From a checkpoint of a small transformer trained on Wikipedia: short convolutions.
Each number is 128 + 24 x the weight over the matrix's rms, rounded and kept within 0 to 255. Layers, rows and columns count from 0.

# layer 6 attention query, 320x320, rms 0.0842, rows 0-49, columns 160-199
[[101 132 145 134 120 125 138 141 147 134 128 132 127 121 134 126 128 132 116 125 109 132 131 115 144 114 113 140 125 152 130 132 133 127 118 138 125 113 129 140]
 [133 121 123 127 126 114 130 137 124 121 115 139 108 134 119 130 155 118 150 141 122 118 122 141 140 117 149 122 121 103 148 123 139 115 107 114 137 131 131 120]
 [151  71 120 129 125 146  95 148 100 118 103 129 131 139 105  96 118 134 142 117 122 131 109 126 119  88 128 129 111 119 141  81 144  87 121 133 153 155 121 145]
 [132 120 140 151 127 135 131  94 133 130 104 107  84 113 127  88 156 109 138 105 134 123 122 143 131 106 103 114 118 104 175  92 169 114 158 113 143 172 107 145]
 [111 170 137 104 172 109 136 138  95 108  82 123 126 121 138 130 177 181  99 130 137  89 133 151 150 185  90 136 156 128 156 158 141 135 122 129 146 131 113 131]
 [131 132  81 143 125 133 162 138  79 109 122 133 155 114 110 127 115 131 134 129 109 145 166 114 132 115 110 131 130 131 125 136 132 110 103 133 169  94 140 159]
 [113  94 148 141 147 114 156 152 134 134 107 111 147 122 108 119 117 174  97 146 138 139  89 115 210 154 130 146  92 136 146 115 125 119  51 127 128  93 121 130]
 [145 122 114 124 154 104 126 111  72 122 149 147  93 132 149 120 125 144 153 176 118 112 133 108  98  99 152 119 139 118 144 152  62 128 154 148 154 118 110 140]
 [153 127 123 128 122 121 139 146 112 118 125 127 104 139 136 125 131 124 135 126 125 122 104 131 149 130 128 135 129 124 153 122 131 103 137 123 143 110 140 134]
 [ 86 173 148 142 147 145 105 117 136 129 113 177 131 115 112 113 132 127 112 129 140 125 154 121 109 140 155 131 100 123 104 131 124 136 156 134 129 145 139 115]
 [158  77 129 137 131 127 136 130 118 137 105 114 134 124 159 174 125 113 146 168 123 113  78 128 112 100 126 126 103 122 133 100  78 146 114 113 132  89 135 144]
 [172 111  85 106  73 105 116 117 166 118 128 127 115 117 106 125 135 139 107 115 118 133 135 107 103 106 133 129  89 109 157 123 121 113 101 143  91 139 139 149]
 [154 139 175  78  92  94 118 135 130  96 138 159 116 109  76 101 116 142 114 143  99  89 127  93 100 130 128 114 123 135 127 141 134 123 118 128  94 143 101 123]
 [141 123 131 106 155 133  90 118 207 130 102 108 170 148 108 151 129 111 137 157 136 140 141 116 116 144 156 106 132 126 154 184 131 121 102 131 134 128 156  87]
 [151 112  99 186 139 107 152  98 156 115 126 105 124 172  94 136 153 107 127 160 151  69 178 131 133 130 106 145 154 129 101 172 137 136 129 138 111 153 106 192]
 [160 117 123 197 115 126 146 125 119 118 168 189 143 125 130 151 157 120 147 108 143 134 127 171 100 176 115 104 110 136 175 134 104 126 151 151 130 153 154 111]
 [ 93 149 140 130 148  96  73 103 115  97 109 171  68 120 141 117  57 139 106 106 103 151  87 104 183 118 154 142 147 126 135 160 121 143 140 119 138 172 107 128]
 [ 89 106 120 172 142 116 150 118 142  83 155 125 114 141 146 176  90 117 137 109 140 203 155 132 150 112 165 115  97  83 122 109 111 131 101 128 112 146 116 109]
 [158  97 105 145 119  96 128 151 119 171 122 113 126 135 103 164 108 167 122 159 109 168 122 120  95 150 114 128 124 122  89  86 113 125 171 160  73 162 154 121]
 [151 122 139 143 139 129 155 138 133 157 142 119 157 117 113 152 140 122 110 132 143 121 145  92 167 166  95 126 148 158 118 155 104  99 155 110 145 101 111 101]
 [107 136 117 119  88 129 119 153 108 118 101 167 179 134 150  99 109 113 160 140 106 164 103 105 113  78 101 100 173 166 115 136 110 137 126 184 161 128 165 160]
 [139 139 120  96 133 134  82 167 110  96 141 174 111 113 149 166 156 114 151  78 126 117 105 139 138 121 129 144 146 176  85 132  82 112 138 121 121 116 163 155]
 [103 154 149  98  78  89  80 160  96  72 104 107 132 122 141 143 140 167 145  93 151 114 142 147 159  61 110 146  67 136 122  89 104 108 172  94 148 136 125 133]
 [172 196 145 123 153 146 127 126 131  92  97 108  87 132 126 122  85 139 149 119 133 145 125 148 140 132 101 154 188 132 150 125 129  92 116 164 144 136 121 110]
 [115 110 130 142  92 105 188 192  95 107 143 107  92 133  93 175 110 102 146 134 131 141 117 142 123 122 142 136 109 125 136 118 128 157 134 104 142 142 143 104]
 [189 109 123 100  88 115 150 109 110  87 151 125 148 141  99 154 107 174 119 131 108 134 136 144 131 144 162 128 120 118  97 132 111 115 111 120 114 132  88  74]
 [111 113 130 151 143 158 141 163 162 112 117 133 110 128 111 120  93 112 179 168 139 158 193 115 136 120 113  77 158 157 122 101 189 191 151 160 142  73 125 217]
 [175 144 106 123 107 110  97 118 123 109 172 188  98 110 112 120 144 151 136 109 113 209 162 157 122 117 156 109 126 159 112  97 118 150  87 146 121  98 151  96]
 [139 128 125 115 130 129 116  67 146 139 106  81 146 121 150 141  94 159 163 100 122 116 113 128 160 108 178 110  93 109  79  93 108 172 160 150 112 139 151 176]
 [121 164 149 148 127 146  84  49 139 172 133 133 111 128 134 156 145 122 118 150 149  77 118 123 108  94 151 116 112  95 141  98 100 125  90 123 121 112 146  92]
 [131 149 140 120 105 113 191 119 121 132 117 139 132 144 126 110 124  94 143 134 124 159 137 139 142 159 105 164 153 171 154 139 104  96 128 113 106 124 160 107]
 [101 100 124 122 120  75 158  95 151 137 113  92 119 114 128 159 137 188 133 132 139 114 121 106 133 134 131 115 106  91 106 115 150 136  86 127 123 117 185 106]
 [137 108  95 111 135 149 125 100 152 138 148  96 123 142 155 114 142  70 145 105 119 148 137 181 129 161 155 129 148 102 113 122 179 128 119 113 132  99 137 171]
 [121 150 166 142  57 114 194 139 155 134 114  97 163 126 164 119 116 134 168 122 147 137 104 119 115 132 145 128 148 126 112 179 135 173 132 101 121 127 104 124]
 [165 134 128 133  90  88 122  92 168 150 123 106 163 135 127 119 130 147 115 154 127 119 122 133 105 129 134 122 124 106 116 114 125 137 122 128 133 114 110  82]
 [ 93 137 153 135 154 119 122 127  70 125 119 123  79 119 127 151 128 140 135 117 115 126 140 134 111 131 115 104 141 140 148 122 122 128 145 133 124 136 124  90]
 [157 138  92 140 116 103 119 130 119 112 143 148 163 122 155 106 147 138 131  96 116 108 142 163 100 136 132  90 107 142 104 138 144 141 106  92 161 141 105 144]
 [124 128 111 115 173 120 117  92 125 118 151  65 144 115  98 130  98  83 132 126 130 118 137 151 181 157 117 161 110 157 124 110 122 121 201 126 130 118 114 135]
 [145 105 137 102 115 149 164 139 125 126  90 117 109 126 147 121 119 106 125 130 136 119  84 144 162 128 117 190 107 132 162 147 133 153 146 116 108 111 121 102]
 [116  86 110 128 167 154 113  79 128  95 132 159 105 119 139 113 128 123 151  94 111 142 113 148  83 215 157 147  67 115 120 118 145 152 127 109 143 114 131 141]
 [161 164 123  88 127 107 138 102 155 117 149 147 115 129 119 183 156 162 157 196 102 119 127 129 161 147 148 141 188  49 153 114 151 127 125  93 144 142 105 116]
 [134 132 119 150 125 133 154 152 162  72 105 126 131 145 145 136 137 136 121 115 124 123 154 123  85  74 117 126 117 153 105 172 165 170 158 132 112 159 167 119]
 [137 177 138 101 116 124 150 140 118  98 118  93 132 120 149 145 142 166 156 114 112 134 118 171 111 124 121 124  99 148  92 154 154 144 143 128 117 175 150 139]
 [146 156  99 118 141 106 116 132 102 106 107 136 119 102 170 188 155 155 116 142 140 135 146 140  88 138  86 126 131 108 138 130 152 105 140 144 145 150 131 101]
 [ 95 146 141 132 115  79 139 163 131 141 165 112 171 158 105 191 167 136 163 120 123 129 103 149 107 127 124 121 103 100 148 161 126 112 105 136 130 157 131 173]
 [124 172 110 137 129  91 143 193 122 109  80 133 157 143 163 110 129 132  98  83 129  99 117 110 121 112 125 102 100 129 148 136 105 131 149 105 139 171 122 155]
 [167 114 111 158  85 171 150 128 121 134 160 143 135 120 121 144 125 130  98 138 146 112 159 138 125 107 120  95  92 111 127 152 138 107 125 135 149 120 133 152]
 [125 163 142 127 124 102 118 107 125 154 131  95 127 132 119 110  95 158  68 143 121 161  73 113 220 131 154 130 127 106 156 133 113 142 130 124 119 125 131 117]
 [133 134 174  71 135 147 157  94 152 122 140 168 118 149 107  93  96  98 107 140 114 112 132 134 111 129 168  99  96 148 112 185 159 118 143 151 109  99 107  90]
 [162  99 107 139  76 177 115 166 159 173 147 162 112 120 104 118 141 161  95 140 134 134 131 126 108 157 104 101 183 115 132 127 112  92 123 151 135 114 114 162]]
# layer 6 attention key, 320x320, rms 0.0867, rows 0-48, columns 160-199
[[119 141 144 109 117 121 128  95 116 140 117  92 127 116 142 111 131 151 127 133 150 129 123 123 128 169 123 103 126 139  99 166 154 129 135 135 112 150 144 113]
 [143  99 125 123 134 147 126 172 127 137 147 106 139 152 138 125 119 127 122 132 127 134 122 126 129 141 108  91  97 124 112 115 116 119 145 139 132 114 166 128]
 [139 163 102 109 157 138 135 117 150 123 136 100 137 124 127 131 141 119  83 152 116 169 131 116 162  85 118 113 128 124  90 100 102  84 132 139 129 132 140 118]
 [161 153 117 124  94 113 120 120 132 154 101  96 130 156 144 130 178 129 136 139 152 102 112 104  94 115 111 137 115 143 134 123 128 130 149 156 115 133 131 154]
 [105  92 134 106 119 113 126 156  80 129 111 105 119 133 122 158 215 100 158 123 102  69 171  87 189 164 173 107 118 138 127 118 132 115 117 131 104 109 104 123]
 [146 100  59 161 156 153 173 105  86 119 118 104 117 184  56 153 112 110 108 117 119 167  82 113 134 140 118 126  81 111 130  89 109 140 107 117  83 135 118 120]
 [ 89 126 150 147 131 124 173 184 130 118 106 127 122 130 140  84 106 109 135 167 128 129 148 143 191 166 109 137 136 107 138 155 111 122  54 127 103 154 133 106]
 [110 129 105 139 105  94  70 147  90  97 127 115  70 125 171 139 144 120 153 170 120 114 142 122 147  83 138 137 120 107 140  98 106 117 139 100  74 132 138 178]
 [162 146 109 140 145 126 112 127 137 136 147 144 111 131 136 158 121 107 146 130 122 116 117 143 124 121 142 123 108 127 140 128 134 149 116 113 135 109 128 124]
 [110 131 114 135 135 110 141 105  85 136 110 143  95 111 140 105 119 119 138 112 147 126 141 121 128 159 134 108 137 141 108 162 148 121 128 147 122 159 105 130]
 [120 115  96 122 134 115 118 131 129 124 111 124 120 133 105 102 149 124 126 110 134 138 131 109 120 116 129 129 126 127 138 131 155 146 131 137 121 117 139 115]
 [140 126 127 131 133 128 112  84 148 118  94 148 139 126 149 127 181 132 137  74 127 128 109 126  75 122 121 125 152 126 139 112 139 175  70 135 137 131 130 113]
 [147 144 130  71 131  98 105 102 126  77 153 152 115 165  77 100 128 103 166 155 145 101 135 149  99  83  86  96 148 121 151 109 132 131 150 123 144 132 174 121]
 [144  79 138 117 123 115 110 166 191 132 106 136 172 129 109 156 121 146  97 147 146 123 126 136 142 126 145 129 153 116 163 100 172 132  91 129 143 113  86 101]
 [143 105  92 177 136  84 188  76 118  84 134 128 114  74 112 125 112 155  95 153 120  86  95 153 120 155 114 122 131 128 105 107 139 122 112 106 152 137 129 201]
 [132 149 114 213 164 137 157 126 115 130 113 116 134 150 168 146 178 143  93 112 110 120 124  56 108 129 126 121 120 144 180 123 149 117 153 115 126 122  65 106]
 [129 165 141 143 127 129  59 147 100  60 126 110  86 127 130  86  40 136 133  97 131 175 141 135 152 140 130 123 136 131 140 114  87  82 106 133 148  90 107 128]
 [ 83 146 109 208 146 122 179 117 134  72 152 136 113 126 149 183 109 137  90  98 115 175 130 168 173 124 226 122 113 104 136 143 132 113  93 123 105 109 104  95]
 [162 152 127 140 155 102 120 133  96 193  99 108 150 114  74 188 119 110 111 144 148 204 104 142 116 123 144 107 140 141  93 138 114 150 176  84 159 132 117 123]
 [142 127 122 130 120  96 141 180 129 120 117 153 166 126 121 173 147 111 136 162 132 115 137 180 138 129  82 132 108 128  80 116  74 134 164 126 103 134 149  68]
 [100 171 104  86 139 122  98 154 110 108 159 141 112 139 153  86  99 143 115 134 125 146 164 175 107 125  94 135 159 148 103  92 102 124 114  83 120  91 102 154]
 [165 128 102  75 147 128 146 116 139  81 110 135 171 168 141 149 167 137  99  98 141 104 144 126 145 112 124 153 112 134  81 138 118 148 122  76 139 149  81 156]
 [ 76 131 130  88 159  71  86 130 152  50 152 154 116  94 176 144 127  96 149 131 119 118 140 134 110 117  81  97 115 150 153 155 105 145 180 207 119 123 115 154]
 [160 140 163 108 108 124 137 134 137  55 117 135 116  99 139 153  87 100 110 107 132 120 116  91 136 106  98 117  63 132 121 131 130 112 136  62 107 154 104  91]
 [123 124 111 142 159 108 195 156 109 115 133 148  96 118  82 213  71 145 135 132 118 152 159 125 114  98 150 107 128 128 145 114 121 132 112 155 123 105  95  97]
 [127 160 167  90  93 125 154  62 111  82 114 115  97  82 112 166 118  99 118 153 131 133  86 106 151 128 141 153 170 143  82 125 128 105 123 137 151 124 156  73]
 [120 137 138 138 129 165 116 135 141 112 129 148  83 128  89 138  85 152  82 135 145 141 106 124  79 109 127 141 144 126 144 151 136 117 122  94 154 121 106 169]
 [137 126  87 109 144  65  79 120 116 103 146 115  89 176 123 109 120  88 164 112 143 224  92 109 121 149 165 121 121 136 101 176  79 129  65 119 188 127 128 117]
 [166 177 101  94  85 121 128  92 173 137 126 163 144 116 166 143  83 105  96  95 149 115 132 136  96 117 177 142 159 125  83 184 104 144 149 105 155 124 128 172]
 [119 142 126 150 119 148  58  82 131 204 164 145 136 127 103 136 196 153 140 144 119  64 146 153 108 103 147 128 131 105 125 129 119  86  70 124 151 109 109 126]
 [140 136 117 113 149 129 192 144 125 111 155 120 131 110 136 103 129 142 114 155 139 179 144 102 126 101  64 130 126 121 138  92  91 155 127 150 170 140 106 141]
 [121 103 120 129 120  74 170 113 178 117 149 145 155 163 125 147 142  61 136 112 125 110 120 140 101 101 143  81 106 158  75  57 151 112  99 108  98 134  43 114]
 [102 118 152 119 136  99 144 114 130 145 118 117 126 132 130 107 125 143 133 130 132 123 126 130 123 126 162 102 138 150 124 142 123 120 132 129 119 164 121 135]
 [138 157 131 180 173 134 156 162 130 152 103 102 117 151 116 143  90 117  92 141 129 110 129 148 138 104 157 108 132 124 117 132 145 133 126 129 123 111 122 140]
 [166 148 119 190  98 141 163 103 154 137 140 124 117 110 170 127 132 114 130 132 141  86 151 142 121 108 127  98 126 114 148 129 140 138 116 115 109 116 127 102]
 [112 106 129 112 125 135  96 132 116 131 116 134 126 141 103 117  94  98 109 122 152 108 127 121 140 114 130 104 146 168 133  90 128 139 113 144 123 156 153  98]
 [149 120 138 133 102  95 127 122 180 106 126 151 109 154 172 114 128 137  92 144 138 114 122 130 149  93 127  90 166 145 103 147 120  90 142 134 131 138 112 137]
 [120 111 124  99 139 162 159 125 111 105 105 139 169 136 137 127 160 109 114 121 143 131  99  99 110 141 150 158  99 139 119 128  95 129 139 123 151 117 155 110]
 [171  96 135 131  96 119 124 134 133 166  90 153  91 131 119 105 139 134 114 121 132 132 109  99 124 146 144 115  75 143 130 139 128 204 106 104 107 111 129 159]
 [128 128 166 140  85 150 116 127 154 138  95 130 157 138 110 129 125 118 146 116 127 166 139 132  96  86 124 115 115 132 146 160 150 125 158 148 142 151 145 120]
 [137 134 146 125 113 126 142  98 156 138 127 135 114 139 110 110 151 120 137 144 127 129 115 127 111 106 112 121 118 144 149 139 132 121 116 122 128 142 118 120]
 [138 112 144 132 143 118 142 109 101 174 143 126 119 124 139 121 141  94 135 136 138 133 129 124 145 129 132 112 128 122 155 132 108 122 109 132 137 120 113 153]
 [109 128 137 130 172 133 122 113 130 122 137 148 157 120 107 131 126 112 126 134 122 163 120 123 137 123 126 159 162 137 122 124 161 149 119 103 118 100 135 131]
 [145 176 127 131 121 135 134 134 142 126  92 123  69 132 128 131 146 119 107 171  83  93 167 119 156 112 144 133 179 125 158  83 135 123 141 137 163 113 139 126]
 [116 116 140 123 117 127 132 134 110 143  66 195 120 144 121 143 118 151 124 137  37 159 154 124 112 143 110  84 163 108 135 170 105 171 101 157 134  79 108 117]
 [115  58 142 116 137 119 144 122  89 159 118 153 140 157 128 126  96 137 158 104  96 162 148 141 128 114 116 153  76 132 129 139 110 168 116 155 123 130 120 132]
 [110 110 163 122 118 152 115 137  98  99 128 122 161 136 164 138 145 119 132 102 137 149 187 125 139  84  81  92 187 126 155 147 107 148  92 147 133 125 114  84]
 [ 90 132 134 112 146 121 142 176 151 163  90 148 106 110 184 156 100 145 119  92 113 122 165 128  86 149  98 128 147 109 104 111 134 163 181 133 118 132 120  72]
 [154 105  67 119 115 175 116 152 115  98  97 118 127 141 148  91 148 170 126 123 115 173 140 117 112 162 132 123 152 126  72 111 106 133 130 164 118 110 159 164]]
# layer 6 attention value, 320x320, rms 0.0985, rows 0-31, columns 160-199
[[120 145 146 136 145 166 111 103 129 117 103 157 155 146 127 101 110 141 125 106 127 129 131 121 116 150 128 122  90 125 165 182 147 160 134 185 126 113 125 136]
 [161 114  93 145  92  87 134 158 145 116  90 107 133 149 161 110 134 126 124 139 106  95 127 129 123 113 124 150 147 165 133 125 104 143 143 122 118  92 175 107]
 [123 186 134 133 139 135 143 105 151 134  93 102 124 143 138  75 134 139 150 128 115 127 105 153 126 100 132 136 101 110 116 134 110 128 128 139 130 110  96 108]
 [116 160 168 103 119 116 107 152 143 103 100 109 183 139 134 148 147 164 153 128 128 112 139 132 163  93 147 133 101 131 107 111 157 112 139  99 103  99 106 156]
 [126  88 117 121 153  99  86 136 135 141 130 153 108 160 119 114 131 106 147 129 133 124 114 128 135 123 128 106  71 166 137  95 117 119 149 171 149 147 145 113]
 [ 82 148 131 126 123 100 141 123 109 123 168 116 143  98 135 136 125 129 157 103 140 127 143 171 150 139 168 126 108 106 117 118 131 140 133 139  91 138 140 145]
 [151 102 110  98 125 139 148 166 107 146  86 122 143 145  97 152 136 113 122 129 115 123 153 149 161 162 108 151  85 132 111 114 150 125 135 125 176 150 110 141]
 [138 131 115 117 122 128 130 142 105 136 116 170 126 105 108  81 123 131 143 114 125 108 150 122 163 121 128 133 151 124 116 106 101 126 135 164 134 121 142 127]
 [121 132 115 124 106 131 139 149 140 126 119 175 134  94 114 150 109 112 118 146 149 111 138 115 134 190 128  88 117 101  91 139 139 107 127  91 120 137 135 127]
 [115 116 147 128 151 118 108  70 116 156 109  98 141 136 145 115 152 100 145 146 121 156 144 118 124 120 113 166 159 161 150  90 117 156 125 171 135 117 139 142]
 [150 113 154 133 138 127 105 131 119  99  94 147 106  94 120 175 108 146 132 101 140 134 144 143  93 123 137 168 123  77 127 134 118 135 105 100 140 132 150 139]
 [154 134 111 132 157 126 118 129 154 126  95 133  94 167  89 114 121 149 163 122 121 111 136 115  80 144 139 141 134  93 125 191 141 168 139 149 152 149 135 143]
 [153  91 122 143 119  97  88 149  98  93 167 109 141 131 121 147 155 103 131 127 167 137 100 132 125 110 114 142 118 153 129 141 141 114 111 107 133 116 129 132]
 [139 121 122 143 171 125 108 122 103 130 134 162 115 130 144 101 127 145 114 138 126 157 149 134 138 150 134 132 141 106 148 138 132 115 138 137 142 115 150 117]
 [135 155 130 121 148 155 199 147 153 120 125  84 119 147 105 123 140 150 120 164  88 169 135 104 175 118 129 148 152  97 113 134 142 135 146 130 120 110  74 107]
 [156 129 102 130 163 129  97 132 129 120 120 123 102 146 150 141 107 132 136 134 119 143 127 125  98 135 121 135 135 128 123 119 113 170 140 152 132 141 137 111]
 [150 127 153 148 109 130 186 133 155 120 161 149 119  76 104 146 131 141 139 112 108 124 143 147 132 115 113 151  88 122 121 106 127 112 124 136 171 130 138 138]
 [110 179 175 127  85 140 115 115  82 120 139 125 131 145 127 133 129 120 114  94 111 113 142 139 106 171 135 144  84 135 128  99 118 167 138 124 116 100 146 141]
 [136 135 105 126 136 138 128 111 123 124 126 123 137 125 141 113 111 120 136 133 144 144 155 142 124 107 142 145 151 127 131  98 117 144 138 104 132 105  86 123]
 [150 112 159 146 157 148 136 103 116 124 122 123 153  93  65 142 144  91 147  67 101 141 171 101 176 100  73 135 129 124 124  59 149 112 128  89 140 178 137 109]
 [127 144 127 140 118 138 156 169 129 141 120 137 109 158 122 113 128 105  95  99 152 103 138 106 136 140 131 111 133 158 124 101 142 138 153 121 138 120 101 175]
 [104 120 120 137 141 158 124 104 135 120 123 139 126 127 109 144 126 137 149 149 118 165 128 121 128 158 128 127 196 101 150  80 142 123 119 114 138 102  92 139]
 [137 129 145 142 156 155 130  71 108 126  64 159 107 135 136  78 135 152 108 113 124 132 139 120  98 142 136 162 183 101 116 144 164 158 128 130 124 139 104 112]
 [147 120  86 106 102 167 136  99 129 123 107 125 171 134 140 108 136 116  85 104 146 147 158 113 123 119 129 121 130 138 122 170 111 113 127  99  82 117 135 142]
 [148 144 167 126 139 130 113 157 143 124 127 131 142 128 183 152 119 134 142 141 165 147 110 118 101 114 123 115 116 152 139  93 100 103 119  75  83 114 102 124]
 [173 137 138 121  98 118 154 110 115 138 161 209 117 118 142 120 119 154 156 114  92 169 148 142 154 172 103 128 102 131 168 112 116 107 152 145 177 160 144 134]
 [130 148 164 125 102 109  96 142 125 118 159 162 139 157 119 158 148 108 128 169 130 133 119  98 167 131 109  94  97 104 107  92 108 166 163 140 125 124 107 130]
 [126  99 126 120 153  99 112 116 125 111 142  71 125 136  80 133 144  91 144 129 154 173  92 133 156 160 131 114 103 150 107  96 141 104 104 142 132 141 128 145]
 [118 130 141 148 146 106 131 146 172 114 125  99 126 117 162  64 156 118 128 141 107 145 147 118 122 109  91 158 135 138 154 103 137 141 121 126 140 126 127 120]
 [158 127 109 131 129 132 161 138 173 167 136 137 125 147 150 120  96 129  96 153 156  90  54 133 133 109 120 160 130 118 127 142  99 130 124  86 158 134 128  95]
 [131 153 147 142 106 118  83 114 133 124  73 119 114 105 138 127 125 149 136 102 141 133  66 136 137 135 162 104 153 133 112 147 157  87 116 102 101 154 151 145]
 [136 136 132  89 130 136 145 121 141 114 124 119 148 115 115 115 105 111 161 140 140  83 111 152 153 123 143 122 115 122 157  78 130 185 108 154 118 165 147 143]]
# layer 6 attention output (transposed), 320x320, rms 0.0783, rows 0-31, columns 160-199
[[145 162 108 121 157 123 163 130 126 152  91 130 110 143 131 120 127 124  96  95 103 124 119 123 117 131 116 130 165 119 106 136 109 121 144 168 119 118 114 117]
 [ 87 186 158 116 132 158 100  88 147 153 173 154 170  81  84 142 122 119 159  94 119 157 144 108 128 107 116 105 142 101 117 105 137 139 152 130 131 146 154 117]
 [ 79 154 112 111 105 134 121 136 145 141 119 144 117  57 100 145 126 130 132  88  97 137 157 135  83 134 129 152 144 121 112 144 156 121 130 144 119 158  96 157]
 [144 126  93 123 111 129 167 107 134 165 148 120 119 150 141 150 113 177 174 141 119 122  93 155 142 142 138 155 120 152 161 115 117 153 121 125 114 119 118  94]
 [144 127 108 137 137 143 155 152 130 135 178 128 106 127 107 120 142 103 131 125 141 128 161 121 114 107 128 120 133 133 104 110 155 114 101 143 126  91 109 139]
 [148 136 130 124 157 167 130 168 142 125  82 103 116  70 147 111 137 107 148 140  90 155 164 142  98 143  85 127 104 127 143 119 143 143 137 104 148  90 122 136]
 [141 152 146 147 155 120  98 113 155 114 139  96 102 145 154 118 164 142 124 157 168 138 142 118 115 139 135 133 158 110 134 118 118 125 144 104 153 114 124 103]
 [110 146 159 134 113 145 141 122 124 121  99 134 142 124 122 140 143 135 164 134 160 137 126 131 103 125 123 134 120 112 156 138 124  93  93 125 127 108 166 130]
 [165 141 138 122 114 117 112 130 112 135 113 150 141 114 129 127 106 162  93 120 129 106 116 107 123  91 112 141 129 134 171  95 122 147  94 135 112  90 127 172]
 [132  96 135 114 155 159 119 150 149  81 129 108 145 154 146 103 120  89 145 100 176 129 102 149 160 131 123 118 138 116 128 144 108 103 136 115 100 117 125 132]
 [122 104 119  88 125 119 149 117 167 113 130 120 166 142 171 157 140 145 102 127 147 121 112 176 129 179 133 128 143 122 143 153 118 137 128 145 137 134 109 115]
 [137 160 131 102 143 119 161 132 148 109 148 140 129 145 142 144 107 165 144 162 115 113 152 111 119 111  79  95 135 152  86  98 109 129 139 142 100 146 118 157]
 [131 149 110  96  98 151 150 125 131 129 100 125 109 113 152 115  68  74  86 119 121 138 115 141 126 102 153 111 137 155 133  69 120 155 153 144 100 176 148  97]
 [120 120 147 146 153  95  73 141 171 117 118 102 141  93  89 153 127 133 128 133 134 122 157 125 140 124 117 153 159 142 120 114 112 122 125 102  90 154 161 192]
 [ 76 111 107 145 107 124  83 121  80 142 149 142 133 149 129 108 114 104 141 126 130  64 121  85 133 112 158 135 130 160 109 122  91 151 156 169 133 125 116 176]
 [123 132 136 157 151 149 162  96 111 108  90 146 107  96 125 141 159 133 110 124 125 106 193 158 128 133 127 157 142 118 111  85 140 121 116 128 169  85 127 110]
 [120 153 126 120 105 105 104 116  96 119 128 149 137 126 140 105 153 125 102 132 149 138 102 112 122  79  74 131 128 139 104  87 144 103 155 137 115 108 111  74]
 [113 124  83 145 120 148 107 161 140 101 112 127 143 125 150 118 134 156 119 139 157  94 129 128 113 135  64 145 172  94 149 151 125  97 109 111 106 163 117 130]
 [133 120 165 129 154 108 122 127  99 134 147 133 142 134 137 107 150 118  96 101 135 122 160 125  85 166  91 114 103 114 116 152 159 142 158 104 142 131 140 136]
 [127 104 113 122 127 129 129 163 129  92 145 156 120 101 141 134 113 110 114 113 107 143  98 107 113 129 188 117 110 113  98 114 133 142 187 144 150 146 150 170]
 [ 85 159 131 100 134 126 137 127 129 117  98 109 138 139 146 155 125 140 135 139 145 143 128 108 151 121 124 150 119 161 124 142 151 103 121 141 126 145 121  88]
 [119 145  98 120 154 118 130 131 116 132 140 124 126 128 179 126 204 141 132 126 155 109 116 174 122 128 143 139 117 163  69 130 131  79 120 112  97 125 100 136]
 [119 161 131 116 126 146 132 134 103 137 118 123 118 121 110 171 102 102 170 122 145 147 153  88 140 126 111  97  91 120 125 127 126 104 125  92 153  70 126 172]
 [ 99 107 161 144 131  81 155 163 125 104 139 137 128 134 144 142 165 133 146 160 117 174 141  99 131 114 132 127  94 117 137 131 160 103 118 121 112 129 147 122]
 [ 93 135 132 129 125 147 155 117 123 135 135 120  96 187 110 119 124 114 179 138 155 129 155 140 157 160 147 144 114 136 118 143 141 127 127 114 123 177 120 116]
 [109 110 132 113 161 155  93 152 124 144 147 133 109 155 100 180 134 121 128 142 142 105 122 116 121 102 122 139 101 122 122  78 119 133 118 137 151 103 145 144]
 [132 123 115 125 106 145 141 118 143 120 120  95 135 107 173 182 117 108 118 134 112 149 110 173 143 152 107 129 125  91 154 100 114 120 103 151 130 110 115 102]
 [104 165 130 138 112 140 130 132  88 132 117 137 143 135  99 138 151 109 166 155 128 106 114 144 117 103 107 183 127 121 138 108 127 126 159 157  99 150 125 131]
 [137 112 120 125 152 132 135 128 117 165  77 114 110  89 103 162 105 137 120 138 125 152 106 121  99 137 138 111 130 146 129 145 142 135 113 121 143 113 112 118]
 [101  75 150  93 103 114 112 115 141  96 155 130 157 165 116 141 164 129 144 118 115 144 162 148 142 124 172 112  99 106 130 110 132  90 106 153 119 132 105 146]
 [135  93 120 122 134 122 134 106 119 123 130  94 133 137 162 110 129 123 127 124 124 152 131 163  98 117 102 121 126  98 134 112 117 128 153 147 141 158 148 102]
 [117  96 119 161 128 146 136 118 109 156  93  79 140 151 140 171 139 131 105  91 119 129 177 163  85 171 125 130 141 130  97 132 125 115 150 145 118 134 121 121]]